config.toml
n_layer = 15
d_model = 256
n_head = 8
n_kv_head = 8
activation = "silu"
attn_scale = 0.177
bias = "all"
init_std_up = 0.0497
lr_mult_qkv = 0.7
beta1 = 0.9
schedule = "wsd"
decay_shape = "cos"
seq_len = 256
Each number is 500 + 40 x the weight over its row's rms, rounded and kept within 0 to 999. Layers, rows and columns count from 0. Numbers have three digits each. The size before them is the row's rms in percent of the matrix's.

# down: layer 4 MLP down (transposed), 1024x256, rms 0.0706, rows 636-735, columns 64-127
# up: layer 4 MLP up, 1024x256, rms 0.107, rows 637-736, columns 64-127
down636 108:530461534432511500546551525449488479492509448463532430494498535510486499445585453476511499459539519476518413479538482500545498520452501486444471519580506427468529568446479471518482523466447476
up637 091:484533444485506493458482520563524484473525471471485418538502558461554522482465480492494534531552494543533504482473523490475489501434507513550513512584499467473573552522470429521498480488430490
down637 102:489530487497449550530424538518510517472411531479497596471521494516497463504484536555510492479556499459473472529522551456490511498524510545490480447481493494558464513498490487534489490533496564
up638 107:559488535507545528487569404472429464553459485505514582512479528494459479500516549478479494470480483456557513453491509474587490479469497500466425560483562468548539447513449514557487464507478528
down638 113:482505505512541634440544505507535496547458572488494453542474525535575506492547450453511524493592457418470451533498521492538532524541531490498453556462501469623455493507571546508505471504498529
up639 104:459489486492477444440455494447523409431543525486517454501465546508494515516635393515510493518524553500497495495508481519495508498507502559500525492510484485504488549572513515466484468522491497
down639 094:410441468528494469475494458508434476418455527485496476536505507497493511571524490524598517497427525414526510544457474533513492531515499538524469516569543484497484453436443512481546463470507515
up640 119:473471455552528416452554467580415469434447500471472455499473457503423544497576574523528498444470553366518486496511452473535472465452474530457477454573491490506559492490542462457471446527561487
down640 134:445515513430483473487538460502550570435468427508523527466473519547483464480547498529578507538462482483521462422528365565520451494516503490495503467502484497526549392503412470484443556532431519
up641 116:558487469473534505456521494490523431499491449456407497535484469487561504488497475408505532482484502513535456506488476548541471583442505508441468505517470485577506547467489461534499481521505477
down641 116:451491501520523471557481515473504435552511538527508510507509433563550544507547511504534524503496408515483453524489514480504503450528444495537529459499456428410508501519472554488465491550451543
up642 110:498488434494579527492558515462469486550450392435486466483430520542514522460570477522522468406466503495541441482498459431579498504489545521437516513537487488557580597470541506541478504518485518
down642 077:508461532499577485489544495490522492506469426461497423509484533504437454491552480492478511472562490428491439519476516499589557443576526477484460427486475473465592498439531497521510450562467541
up643 106:451539548422500522406421471523501486505527516482451548489501536448537459466532531506558486517502417497466474556496485526495464541546495463434504521525574462537530528514543434515538513578492480
down643 114:506616511523415536509528422449515532509464497505475567515572535531445521532534474581552429490520451424534486456486507481533531512502488487533496458478502457506508484479525432532535444498599514
up644 143:486537487470521522377494519492576474479506507482448491552508540485526492443511432542441474506460461527528439484490527499553453480551483497528477517505546518508513535485536486547536496547471488
down644 185:494528457505445510484516538444466482509493485497506576550494456527481524509551553470561451534471532483562511450492540533496519519558536521504524497460497499448490520491474456549542463520578522
up645 084:465513478492546550454531498419550496451475462414520441523538514566528480485534476507494404501534537430466430572488484493547477543531491481499459484522524508524529524496442451538537500571500506
down645 095:472460528461516541480491552511543442481517395442486489496476527492528504451570457529518441510469534485535375505479462507553515446526520493432461527568518410501468533416506512520497496527455509
up646 092:474516495414553535469480484470514525509510500465502508462463505456457508506492440491457511547500557554489523561487415487582493493548520507560456484502498540456502514501520551539478467544494524
down646 087:424507487538524491501453514480544527452497455491501491530530462524507563441533474497469519427545462501502414493480606558437521478477528511560468539513489532515466498578519516609566513536527424
up647 096:537506429466545512524501550488476511462516498466464457558472480515453468556512546534435521409543503415534484398533508504507489460427488501519506524531534489507581508506514546521464509511464548
down647 100:483391460534518545530489476442512446480605472524481491489503501510517477511460457481421543469514506499551450456539465535536480536425462467560439500527547521465445558500526485512488504487527496
up648 115:580511504468520582498540506597537527464440502482442441469432520510514494436520479464478505530480548466547435443472473546486503556474465515379534533501560440502502510451458484489485492552468474
down648 121:451434451526483463537458606468487527537477447509502496539460515448555492469565504442467568526497527473467531468476455547577495521484466522472451469505531476539443574470467512524499554461507479
up649 035:491524474491481466461493488529468491406490509521481411483499556410498452474519519475481440492533457489452455537463529477465439579514514575488492552471513584475457510478516515522465512537451445
down649 020:468462503476495522507495543466477487574491443523496613519476474601560540530530516501525503506478530513516494433546464506506499371490476492529426488441498392519532477542461484517523533538481509
up650 103:473471489495482498471515472480513469527463420439460462533470491498488477440594464503520492486516458485528406545480475481472474442481566547477476542548554492501498570460501470525505455491498526
down650 088:544400559509536482529502525493504485502476451500502502462472549490455444430512565497535526531498474486481377512496432499528555427532485454471521488508492430515495591433501460482492468506501502
up651 113:529526491500526546515495547521517413518501461435475482576475488472570503520534429451446506471498486459543435543513506459558498548529604541425462514527585469540480575564498443524475440524459487
down651 083:487513508550516527534485521425452454406648485453445498510578481566424484506557564452541533562492480466515460448463516562567514378417488546516534567501536465512514506478480534470511521494522511
up652 080:511455499483494496552531518526426467548482521474430439525494549485489473512482574492530525519530524420537441610542503477492513454486513508551495501457588455611491501420468436488457512488461529
down652 070:529518503524536459532556500442453524543626548525499445462561503452503474497572504510510455495456554452417381456465424523486512563500530468488563550543523494459484506510515486511495577466497410
up653 094:469521454513522515553552526526622454457491451468503440489492497488502540484492476441471505513568539593517471486538473491499468499493485592435510511479521427500457446543487526458458496491499579
down653 096:493525471519481490557399528485514553463488474437461461515529455446459432512525456445510577447478517426490466520544447516428503444405498527482497484455568517527494504497510474547464545549503472
up654 092:536428512456563478501503499512509538473463483537516460476457507542536526471485536511511468479496508504567452511454452526578516443412537534573469475482456469528509518455408520627515509466453525
down654 083:451494498498533497412527454494497490501481542505472549503534492457498482572518417430506500524519461459447492536588629416451500433539478508478518546506514573464516441460509481444533451461547558
up655 098:517524462466522526444478502489421500480490457449495488498508509466551445466490449450405445474476495491489488493519547527572444595542462544486544463533536469575488488490495471511507462558518511
down655 092:465523501538470497514507548481539584549513482514531472509451490513552488514524530467599498477540466441509444500522389467477484573521595502572476464527427489429416514518434520555483484447490468
up656 099:545488472471474520476501470466566484411544509471484483541452566418461473498490478508511495532506506572520476457505512463500487503531553451574499506490534516508589508451464497515487485452467517
down656 084:459553536440441546466498542546543551510473453553534522458556522548487570477491519468561456519545564554548476407452442551559415497436463538477564488506494464390524484459439475434506518542489458
up657 104:474499521520499552447478458541467465468479519474539558490438448451477484482564517517462384497488533463539477501458543472494544522529549527498518521478456480441484595443431498471521481482517527
down657 104:455500485550503500398559476457520514476474532540554479444495445500501497487468539461469510537408515564534492558482531492489475532437548459495522559529577531538490466515545459507530490471560508
up658 104:527534470465494504516573516478427514504553456447496455545500444448502529465520448464506499542560522527538415526487482482539542534506519428493500522528487491465523483478530442547464473455538488
down658 122:530521503504523591444512533489497508533432482484539527489542403587527486516473437500454485468530509488472536548561467457420518474527504534459439491478537558532445440507501475530462497490534540
up659 089:514435451495522473542494561586502474462486504434495497496471510442469547417544412533525478449620499583495525459474484535502484504433457444494489463541468463488488552440552455484543471532438478
down659 088:441453517521506511521524474463501522553459494477473542482480452523527566530553459495471488561573458571498502536510549507502475509462534466544502381536519459507493524499514492557519479554511521
up660 101:464521496448466506413448463437541448533484501429506518631440463518483518477520541488527408450545461457466488533530510469487523433535579484553446505491567584490508551534471503445497493504536521
down660 100:603469526563495532578565510511526493563422474524482496443531579611512496525466470565445495486471560584455479435509424505487516505466464434514564514567490519522535487502523544500408484485449417
up661 099:418520450544474545514467459472502451491471494463529506465525460549502519519500371560513587524503474460475512561497438508527499535505551507465408480497500505499460514515490493560478502518518484
down661 090:515517483444454588572573474511467494493501459538387407468482561497485473510470556493457497490504493527514522501516467546515485466549497479518500474499484410524538499549519487525550509510395531
up662 095:567411416535499469531439453422593490582509466510535468473415491551563508535534482462436469500511580527487483423522525465487496495489599452552508486442538556500427525526503477487494475451430491
down662 100:487558537492485474504503515503493491467552508478495517527509459465503560404524568438517575490475515438550424464488488500528518558614426491419513500521487458529517480480492520521509494501510504
up663 119:471439485513545495528502525482519480515493438542451518504445503486499510487542540433540463475472443476612452484470466572518479468447473453454406525498430485494503477550472491499442428482458504
down663 134:536514494505490500433509514535510508441522530529506517494419563443439444525504429535538498415566546517511569522491459450449490583550513456542503436494444546520488536438543517501534495537483461
up664 095:499464473526505513458559441489494441494449439448469407514478499509484496431567487518510463449496476485531451515507526512536493487514588512460457528604576498523511526494504471562480498515484536
down664 079:527469531481513459505555554482478429522528414480533458494501535506515490422545472495530525499518501478497373468544468518561472516531508480479484484526464447476518585453488471519475501493474504
up665 099:545505520426538598515489523399508454507525505506529585459475451594573447473516454479517530488494467563548498474511429465492519532471498474533486561455455501462498575482440503489519490509532446
down665 087:438550484505447477500540565534460579484468522507526502508512540529535526503524511535493484501544476471511437469515457462538471499433480531521514430526500470500531543507476476497466463573485510
up666 029:410499443513526505509502481499466470522593542474496477492441452469460430463545514495481495546515409491499499475478561452552481478544526561479492542496481517515420494466490475524526450443408456
down666 015:517508504509523469479543552453534506503480482528494506499510502573512546547403499523498489496479526433529445513541472520423503617447442492473495384483516441466568495496492540539507550573524483
up667 078:521482486498523513406434469432483479450478484502454527568517476564458432445476534437548512480509578477504488524494519417544510550410486407462577498501485528539516518442500405493376512530492476
down667 073:461531473520459497538604493467503482485536527498570416537521497496518555574487402501449410477464477532433502535533482492497487436568522562521408470478491535552455468549504551575573475531444606
up668 091:513527429563525488500509492509532468528499471508548503449525437508503503517513486521468513480533476481477465563515526464442511549392502579492458557530460519525567588513472443537528492513484451
down668 090:553437494566503509440532488471590459520535508524491438474475468463532513485466511459498448539516434485483420463502507473459541577478419608493478580494477471478566537471524486453490583513509472
up669 084:489511459463536497459566510570460472589495425436473441514490497506504498477558443509518442442491467483532431561556506503494466490439523535385450549581601421542487466500490466584516524529505574
down669 095:504478514459533473496619536503477447517476420451504479500518508571513525460562435505558514468501520462475373514547502546558490496457540487444475510554490418530535531442504470545462497512476458
up670 099:540544499434537509522524482471495504537493484497462541519498432506522435508481510551524488464502510531519481577553449550539483534537515426482466504449441501524532511499403556548558493454475499
down670 100:513450495546525459469509488454492473531423522480545498511550506508511439513479499365407456561478515516476511548506555546525532508518482506433430555519478472481398502527528540449450501511585498
up671 094:432488461480489507482480476556494518522469499501494532517540458522545452497514503442510458456490543516473518448515426508523474607494480590513463540549512440455447527476574417539529492480497461
down671 078:601433511444532573518504537564516498557448546477502473494502513558472535493403503461494410488506467507489398525510462471467493480524527536434485533471451473472471499477495490474487427512448528
up672 093:562517544499509538516570458454491504510504499529434527495493447481466482556524486598460490524534508457528458505517560501463484507510528461514489486519471416582511543510475561560521526458536488
down672 101:445443537522511398533507533565526531468523471482492543478447490482459453525461585530504475568576537583527582423469450459527506535491501473472451491482462477504550459513514477472554427476534467
up673 108:490568550487471556474485474552572473410486504425503508468455465440520483475535414517444422522474481509512511525481491455477535501461474459532524485589527524530441509466473488579509465529460528
down673 113:563567525527410498461508494464431523531460488473526465474506518530573483497507480539516513474515461511477537469480519498557497546431546539578508548518502496508435538521461514492500494459483411
up674 108:534543509468503458467487481516524475430498453517453452601464546474544447399546452445492480553458474478524451509526484582482497545523526432534550479515551403491482515524505463529495480478512516
down674 140:576486516475438467479528554482499464471460443489527459517575532497435491466537432474474479500573530498449482474418461505454515438441436524509487496527490476522505505505535595477491497473541576
up675 098:561486489481530498536440469490502491535501478456548521467495531497515478528545390417545502502452512516528488464453537562481530487528565584535445486518427572465445476514476447513445428481454554
down675 081:559496553507563496484448522489487501517517501464496457538486478511549501492491442398562475498500452555500514527523484522580507455538454481495449534496501408490523529567473566626460514520468503
up676 084:462497509473524485511527466498495487513477474414464469571473524504446465362608452501532492514470484459541424460476421518525452500451540595500495553538543511471525505498448445550489525497552503
down676 102:465436510486530494516552526462529453500488459495533456488496560512464505469606500478532476496508495469505393475529453525565540447528521497457499522515505439507541586442472481536450490492469508
up677 077:486500473490547511410498530558458468440491522475493515454508502520477536523480493514533476454410560514469503507477470452440533513540539491590466433485501501470469494518532521503541445501512461
down677 063:539579506487529473525531437546456486541544472433514504513532536602440486455510463543456538525539444528469450506484520445468499573454497459481531460508459509572480403486565485490465460476498506
up678 090:534491510428500505524475445415572493509570485552515512571494516519484482474523481427517451534544505511526450480530464536485504431544510434506477599480528554549484525491452510572557518438522499
down678 109:513525543506538479483535583469445488447472498538461523484543546458460534500550532519509603513481474488516484510471537441541528448549465539504498470496518473458562553433465485407540453505458572
up679 098:547569524474531446492559451542523543565540468501498529507455453495539532479443520500449397511467515506473495532564538558515460526420448465462534533464488537494479455496518582526497522525481461
down679 086:430498547595444547539463510450520521432538498456419523501509486539458504446493541457496457534447515486431468539482585465522516380585504562524535545502507462465538539538531524518508537485499503
up680 083:495506460448565582473492493572472485488512463468484515523455564496517490451596451492561510461523461504521462428486489522573488477487518509504415526565544506461505505486470489543557518502508442
down680 088:512495553460563539483573521470513421510503461481495484514493526465509512468559491505517480433514510494524416471502465531596540490477537499472459513521482472525503553440466464532466493505477482
up681 116:499494563502564488421492513529475453507487492533478487492537454488484448368486428578512529471505422544572490483461437509506508561532481497533506544505441418539489502470502483561533452538481506
down681 133:494544555530548462580534513524440466538518479456455490550488528553583482481523574502433549566582499459479493453525382443506528430483460458495501480465451440483514513442474517512471538534470458
up682 087:492550503506542531492479443531509517527518491488513497476522512471532499501458513441408509422457588465510481453531517482508498532529497502459501538445460501543486452470521501512493503542502491
down682 059:479479497518468491438521459570502543488617494503473455505486481507519472478499625558440521506554545520486423577531434549499508463553498590444504483485492554568528532530542514536459478438483474
up683 031:485470630507535570457551441560498481451526488526494453518487597487594534506521489463502467473471544518487577512494468479488477473495467479533526545404482470483531520384495488497432486611466469
down683 018:543479477558476501476485564498466507555479546468491547544549500512535456488504520555461489530483524505550261487555501519505511555459466491489486449555561507501481458542513480483572553558508483
up684 113:521552526498472621463498562458530465491501476490473535502507558501460450507543424448489548563485443560493494470512418577513478590532559528436489497443516494475496528511490481585540462555510491
down684 108:521514549586496562519447549499535494589439465525513491440474520503466446491506535487503592477506447585448478515498365578555513527529550525525494492419499551470543456474562449497449483500506575
up685 093:491472515484483519461521552528536507478511450510474484519535515531545535469499447425504498521546449470500477515502512513483487461491489461497429516498494372483534553480551446514505496542451531
down685 089:493541478483460450538465530542556501436422514578466488499466540491513442499487408527453463518476532548592493440485472466487511476479484494572487451495502496473515557546499581459461501382547442
up686 103:513478507458475572518499478417498439586567455509496510520516545485473506494530476455512508520464523550465521419529428438498518586485494515534506485467414428478477562556514457516408478443515496
down686 107:536527504511448543481500467445512399457555477565521436542492485504454555497495582449447466544556496511498434464504507569489523567573488532514517505399494500523488518515475437538454487505552510
up687 089:450436507529569559397514543475526436458455436410517507440498531480483509511518518520485536419488508565532465494440461469555481484503490551460430491500463465467533567435473457457512386536416533
down687 106:487507493509529554472520475414529508421514443488568565470456529463437472511522488490559487471486452457556439481476458445484504501624512539502488512507514587472500540504470442515476464524495443
up688 099:420515489531461479504593530479498447453483516498489503493555466467510513534505423479532536506529414444488469509491467511570504562533421432560401489524440483508524634529522452487493473501492489
down688 090:505500445453514521520555486519436539546508498490496437478461501526507487501465625591467540547482446395508451517544582606529519585438483553485548498524495496462509469530553513442541485536480442
up689 103:491475513514542485526501471447498492455489489391452451513440494482468486561577534450567498472520471461565495574467542503552521468521504528460505477457523518480533500509505514523417440549463528
down689 096:522485530480524479502575559479487548535522536490566435477495440460525525517469536493458515503548421507492562484461420578463504448502482434440502471510486536508526499494411537430465487472563406
up690 098:433502433580504469470492537522491394487504491466464428491476483467511414518551456520455568457479538483496512443515442560522515512487444510491501464545485419530465481522505492515538453485530493
down690 083:427535538573493437529522556447434438439528416452530468531582535464464464531492527446437491533488528451495523534452433544543518571525509554522543548490509505519536467514528525485519541490471491
up691 095:522494406465537480497519463505452494493520493510512503444492518517505532563527466446465457513517532445509497456520477538488461545471544447490386488570565516440569519577464514454519495449465482
down691 095:476470467519455445562515511476533477493396499445502527504503483467498547426477488528503572531538515421484447526530486475513552465509574525516530477547526525471529489454549490480475518501519485
up692 094:500552491517485515478565456510535495476475489521537441528519481502479471457510447548521455531494453488516471550474496410510525575432448517511519483473461470577425544465462471532475452483491494
down692 086:558507499511493485441512506492569469475443473538572520574480531504475538508498461511543513488468500560493399448519502585485512554425476448519471535444490587567511469556445445522450548507543527
up693 101:553449519487479532464464471506496436407500483513483466503518459516461431528543491428464535501531529413482508427521527571557486480490502474499544533581468523465563495490463475498459476517454450
down693 074:559506524523546527533597541484546531507532436544489480514469445474487525447431461591513483471418485579484446528542480452501522507542536533517472512447489443518493450436580515499526539443439576
up694 070:521467465540497507455522517465505448459456407431436474587471516542478476511566500494498444453564480497544448471550483509495523527500531505464384546594503505510495569480493469538470476505513497
down694 091:506440492470541483493522527475507438488486425466546475512498522518475508454592443470533503471573495488492390463503457552577515470530530468495455507552511485515505606433488451547464534516486490
up695 096:499479441476527504489530500530509448504469432447454450512503512466486534476570416551543489400543476465529415499515511505502497531476575527444513515555537522503494501458460459519520501501494535
down695 084:529480559474504471475560493518491500489503450471504491490459524514532475441564466516555563461542498484524322516517447493523488531479510481500454490547491507527507575446488436528498478514482484
up696 081:559457457469505535474508495532499486529440431458444528500453498557518517459569455516511521453516479463497444474501552513551497533499547546468445500599574500517566511437511437559459496503480546
down696 089:504492519452518511494566548495530449503476469471495465500493510542549503474564470513516502467500519489474398471539524522611502542506538467481448499525498433561548575454492469495484500506458465
up697 101:495499531455505490478513484486501549478548514520484499562528467533458502542505550476422465521523483512525521547543504496477491433492542484483528540505527503534418498518499552572515516451539478
down697 131:483537569489522511513476483459483498563441554466500582520513467562464489488488517552506499513527480505440585504513468472478495504480531438528536492562541594546389486552505532423534506566528524
up698 093:516531496445460533471535444531486497455529478496483450495508542443504464515500509497544474501479576449480491530520526548562448617452548512531542458482505542477467517482434528485466493479416433
down698 080:446471500499509549514507533466456445432499503499460541506537508478518537574559394480452495487507545523459435555467482506467567573497549506578534483444533486584475538471509462505445486497482432
up699 103:507524457555464519467513548564487466416505456520493497427523510400531536458488445477490424478550554490494465497527500486530498567523484495505492487530497464572522558488481520463464454467536467
down699 112:527587535543488502510537493553515560437478473497505449495421546455518574525470589527563548519457477512557408497498405476574526463415510498511525555473432502458576515457543404471525518496482482
up700 111:458466542501546537528545529470459441510479501493522461539540465523544552484526515489556466481478445445506480449490489471492521465491510507448489489559497478566518404473487462544480450507556524
down700 093:552486472514479485477526556508495492496518436499521514503492472514491543554508495471485488530542462526438404487493495490434511602517480492518510492521499502571518459450491462475470467525437413
up701 099:531481466467549496469538497466503490453494475440539598528469553459497486459513428379393460541510483525569527521521451508515520445535609514570459477467546548483482533493500569593617448507544509
down701 097:535461442502527533440548441433544460533526517510468574578504443460469541513495485505470445553526489490454531448545571435472504512487442484459497489562494507498458514552534447540483483450498520
up702 108:550513489483533595509608487491446505490518508515439566503467502472481527470471521500555427433467531475579475523480511457548470563408583535479486561528472451541469470529464471488490478486444469
down702 086:535488481467530551473487466489548537470502458509495466557506485485440469444486562459502542441567483450483404482578454491477483611448524464485545502556469487462449494497522517479465490569559472
up703 125:466524475526542483477488524427527425483498438540351473530444558498529466518545524454476512461469493526595434571476473515498498476531491509444453461502534454484523554506488567518511441496541503
down703 134:493484537475540523499527526451469489452522506571500522500486480504515482552440411498565496473490520531505551555467520485475538451495518498483518463450500520497511508486464531477556497513484508
up704 112:487460497477473506515473545575477435467549477483489456456506473480573455489492413533563492509579478509522492477481557571497493496539482474532495512621437501530495453491478513547492441488536471
down704 116:482511517470459440527526445411410492579440520464508487551467443467482522500429503463438500523505468496515610569503479474448530486527553510470495566462478481518510438515416505541541491555551502
up705 092:518542474498479471512444399430469496446512504521583507444544450483517561503550533448561440538565540535472501453470463483475541443555528445569478494506480485476591521499533480476397484412527522
down705 096:533489490508605471498541603537565506555481473499473493476489551525514542478440449513467504498526457501521399517565567518571521495471494495430421511481532449525518540525503506492505489453516491
up706 112:546438534544544457456505501565494452488519429493481584455525489534538512431539415557557541426476492488534478496462472506491468553428531466449490506548437502548475470493515461591472461417549406
down706 126:536535549465473537484549520499471438531545465474491591456515493570429513551549488482497484476451489511422483515483490549507500437466542407426529535518492515536428446498493513629500473552419441
up707 115:523483533480554551417469469483528470510476488464475539517480530507454504506519490447576520426432499518541521439470408498530501537461569544558438580520444508504461521551535407510455479502438441
down707 119:462561499460460486470605514528461518443499480490525488474482484483484559509530537464501465476393479458534538511541516491509523467575504427519510492438489469497557495578449504561420499481440548
up708 078:454491509516427480538506467506555468485525529540509522499515535436511493468450514498512478456462483419548496415526513550560483518509574537510481493498507429511503533526511514454525479535420518
down708 077:500538513444480496478442603493482467513466507409520553515440471519473509527521501496484499470499492523488401547469503439509499496439453510472556445568512555550533456538489511557456508521508436
up709 102:563558547472574492463487514563481533561521477439456544532415543453459502507557475516539526443444451522649451536451475473501514493480495443480500476484480469510471530451507522564429409512510540
down709 079:498449583554496520479500462495526473520547463575500479436556459507499538497566528629494458448445482559471520411495505483416499518504476542458489426549485427429463504499458522525505442458500479
up710 112:474504541502514536459504547465550473489518479392446569510522549487439480469542487540527525515489467514586476497451470473525515458543444502524522491511475505511473596499509481491415413541497486
down710 099:511554471523550535515520493433515555481452504491505507515505465499525562518472562483528481449490506561516541483489496505436525400504560520470484553451533547546497503544495414545431478517488513
up711 106:521455473579497511403548522516478427471430474436496489477450477549496525482496515578458567442516535486528423496476538511540497567482513528435446525576562438493627512511477428514442466556525497
down711 117:477514485469478515590478580400532510541522483480477472513517474508495578413553520504478464561512400604527433569509607503495506504523436532499473537534516511454503516480463574522500550535603419
up712 088:502419439559457578565512489538550500520519482508481449483498487515519444499594480492489453510526502463521476529520520485535505469479580530434521562502475519515482491546438500483353511506501483
down712 087:470541487433470543526462487469520489470492488559468469503514528457516470486580477491546483562484547542501480478480582527539498516492486522536467474501491580552531455500487530490591551518481512
up713 090:472553474522512527476555462476526514532473453447481504474515396520516483550524466485521560473489590509515501538542459465503480532455616524500460486477440512539479460518515467565445474492515568
down713 103:638467523450518475493418483495506516494493498539563484511513504526498468475501522527544434460479491554536506486545473483440485517467461550531519440425577533487515445499531537508500469494486470
up714 106:521484491475533496478487508496524483473490487505449415478423502520503512484493452528523493475436502552511476456503423492620487464508525506490475535460437468616567474462500543521527499508501495
down714 116:506502474491543506544495407564475501562433482421517480501495530544507557514503473502469494454490498551454552598512542482448510434535497560560452459543576484508476452525468544532545476571492459
up715 088:484414533490572466530491424500507458575536482533505596488534519423523469554512486491460433449538429437545494466493493598479478526496470495498465540511469419555477490552515504435474494519471496
down715 095:512526462494457572483582510491481519494468519526455453450580486522445482574540493513476449556478537568481503537521559409447531549546451443480443519426506531509560471478497551499499504445545495
up716 107:567505455532486514497523519457501472498539442494475571421520495566512566478496447574430527504482513513512465452550521522539491455571479496461476476466536520492603536480512470499531496542439540
down716 108:465440490492438492496536475521489491538443526529529518453543444509510425467557464527509480474443490486507579552480568410446520516513497487516523461486598466546553470500475498474535476511450593
up717 117:529455478460575524440522501468531424483439429450471474560486506529511502450561461501509469458519479476520443509507500507552476537519556499491454531575490526514538542449469449572494476501477513
down717 064:486445528479521548463525521470459466505499416522511442465509528487518466472522468489510482492524489471499389506482470501585497463542530516510464486528489458440524545451496453576502498506494398
up718 122:549528522497504552487504526461581444468518447496460515561470467404539498459538469485533503501532428540607461511476493482470482500455517450500410516493439431518518500485452479567391447471540475
down718 115:408436525453536509607513483459448448506473470495544503481499500501515524446473479565422445468513489485540450535455489471451557561544484480546458483591490476480521576454489568515515485558475520
up719 092:542487522455499543427439558504479502432503464491477499544546464515514429453533450513522466553435489492487507451472492547521497553496505540558511491527513547508459466532468473615526499543513398
down719 081:489529498553507527508505516395510535563460499523451544563432454540508433524466537482431500487519436469493456502487459541604499549543437540508453503477486436523598479531481526571496499518535548
up720 090:509507490509568542479525536444502492510473460445420471521480536457478447466652493476515472468530437497586422527472499467515519475502494490478473493529489445479506558438461447521494431542504564
down720 098:515461518427547490484459489492527498497493390476508499455505540548484498430639503458529521482553487497564357480477448476527570462485484491478510514508509483442516560443479460496490483522470483
up721 098:489478561407488466487509510426484528477551532476515493554522571471536520519520481407479484572506515415583485459522550572525513487536510530532510526484475546541507495479470478488520509512501451
down721 111:456482476566464490582493457518520563573448542493504463542470464480491524468464626496512491534507519555466510430524410508499504510511491486493547473577477473531486529518446495480577536483426499
up722 097:550439493503492441455498532647460444452507497448512543493495438551511525441559540519480455470368516501534501475471421502513534540486473539491512477545584406515507460427539495495479464534499515
down722 097:505442435497471533495456499467534503438565508521523520447557415508515510540466485453532468500559461479512560485513521612542465525482506530465527470516435477540510454475429480518496482423505502
up723 090:548449438465524492451593487477490457515455440426491464519470465522484543390545456511482471426521529465489439507522480474531472523488540521462479514592527524539537526471504441540519495538481545
down723 080:533452506481504501483602544493501458476530406481528472501504533548486504486556514476518517463517531479506383476544472510583482478490554515460450497573523440501527577456473470542467497513430496
up724 104:565499524502463540502482501404570460525479495459527476575424492462534488467520510457506519545565556512468474469542530496464506471552511504552524545470456538420439534472539500513536517513575530
down724 095:441436536450518478494562448516544480476522518477518496463437528514540504427481518435569440492557520583546465434524554521468495537574451583457515555577388490504480561525582506391499507471477487
up725 109:434442511463614470483533561507479488481511473541478463519461569570491536496506458469497464497481480500573485492445479571500467425432493548412470523565516463599446455514444472531501490521529441
down725 116:500506517521478515503480464507502569464468533469479519437565486459504498524532574543496586508526548444511495515563559458524505513582503546483453494460444504537516518467467554478421477553433472
up726 091:491506423505489541440606477582569495532535501494454515555485444524518482448542495496404513490473591571477531498506506479549515452458482472477474501459543443526478477489559523486523491542479491
down726 080:525468506420530409573546527434438540523475445497480495499553505422495497494480548460524481438456480600464460502517525505478549403561520500522510549493458575454471573496529415562457493473521594
up727 105:458484538483581521503484585459460495480536505428479517482562530484490531445516442487477538529511470569535504499450481653594481547496431457482482557526460466555534514485473504577457507525482488
down727 109:537526477481505541484487402512518502539462570480489531470517480569490507485474464483365465457607452560446491504545447485463491496600409477457513519518550578523495549517497539486480459540459573
up728 104:462449460528546507458552467526483426487418398466463459498474505511468507439551478551556495429532452467541415515511458474541468488531522463430447527562464425495565527434493498501479465508468523
down728 091:475423524550488546493506481458521350486505397494535475517491476515467532466563501496526509487540505480499416538475501548590530436534521506464470469563532531425564502498512452511491414472498515
up729 099:511534434534465510490545481577486527481522453473435549442529440475500479521476441488538523430532542524509481474531439518491488580538495583473367510523365491536527498500491496529505500500523520
down729 109:472531502482523514474511558562515474505592485501548430480440521542508538456446507512567505540424543445497427470543441555519474508516518467490539519496441513459523556534525449517513501463450497
up730 098:475535527480543538486515447484450480405446466462495557531489509503542463461520510475514488553445460439498492441505507529564504518480490494474583512543589575475518457523491495532430476495447506
down730 101:433521520470465482471558411517566484554546505534468426460499504495471462516556503494555540442503517439486460536502499560437480571498449475526510474517495455479474514530494507528461529492497480
up731 081:553459526457453474481562524474537482535535521479558448553493502523493560500557466520504436466531486470457491545483519560505560561439542548486421510511515500533582521346496469514508494493536554
down731 051:509564506518552463440467465570511506489534517526566516480530519481496524499504579489497541493507523510480298460444480401531493509554433443528527473511461467503460511555481486474494501571504524
up732 098:488506493455546506413533448469496479538421442437450462513468505499488478453529431514458456456516481485543437569462494464567495501470518516432450518536529477522524512471490425513474454552466511
down732 094:484511488415504520452501489511510444487533431500528480546508522495522493480578490476524515494546504462504388498466522519588521503491524456545476535610472514426519588452497477516506469447459426
up733 102:519532522522521541484485537555445495483530512497475476542502529511480567489504590457496498490456475475537488430502537468497502455427476482467505491552535466551506492456446379516524462517567409
down733 105:456511510550474502484497421490543503548555510491497486469482529537525504512550559518510527509552504480482507436502511534499517491428517516466448459526495457538494480459513453453503418496575502
up734 080:501475456498539519491513473498513461501472459398443438558483560524470486429545435476496491447483493437511438561504477534536527506420581539477477520554594491470477558452491464531512502482481524
down734 103:517413483494543489521497515480468446489520409485537451464463534529500451445603452490570505466518486469520366526521438558586552469505535509463473518547517468532506572449483456546468510522447539
up735 100:469473480497558554517444528482597503515478495476521515491480524579509524550478505446421522463478470478488478515547518534509463430560517573435504509489515582534448518525396483520514513521462526
down735 093:451506425594430480512473496431511492461537512479485451446549522500525496511484534474440556554519528429489454523500484540499462477559487482466466465513500415452493585505498506458540499480467527
up736 113:524454418516476500503518530492505442567501458496474427466491505501489496472526490504440421464493467523513478544502377514531451504521519521465504507526530379515555619467464517503454459506529519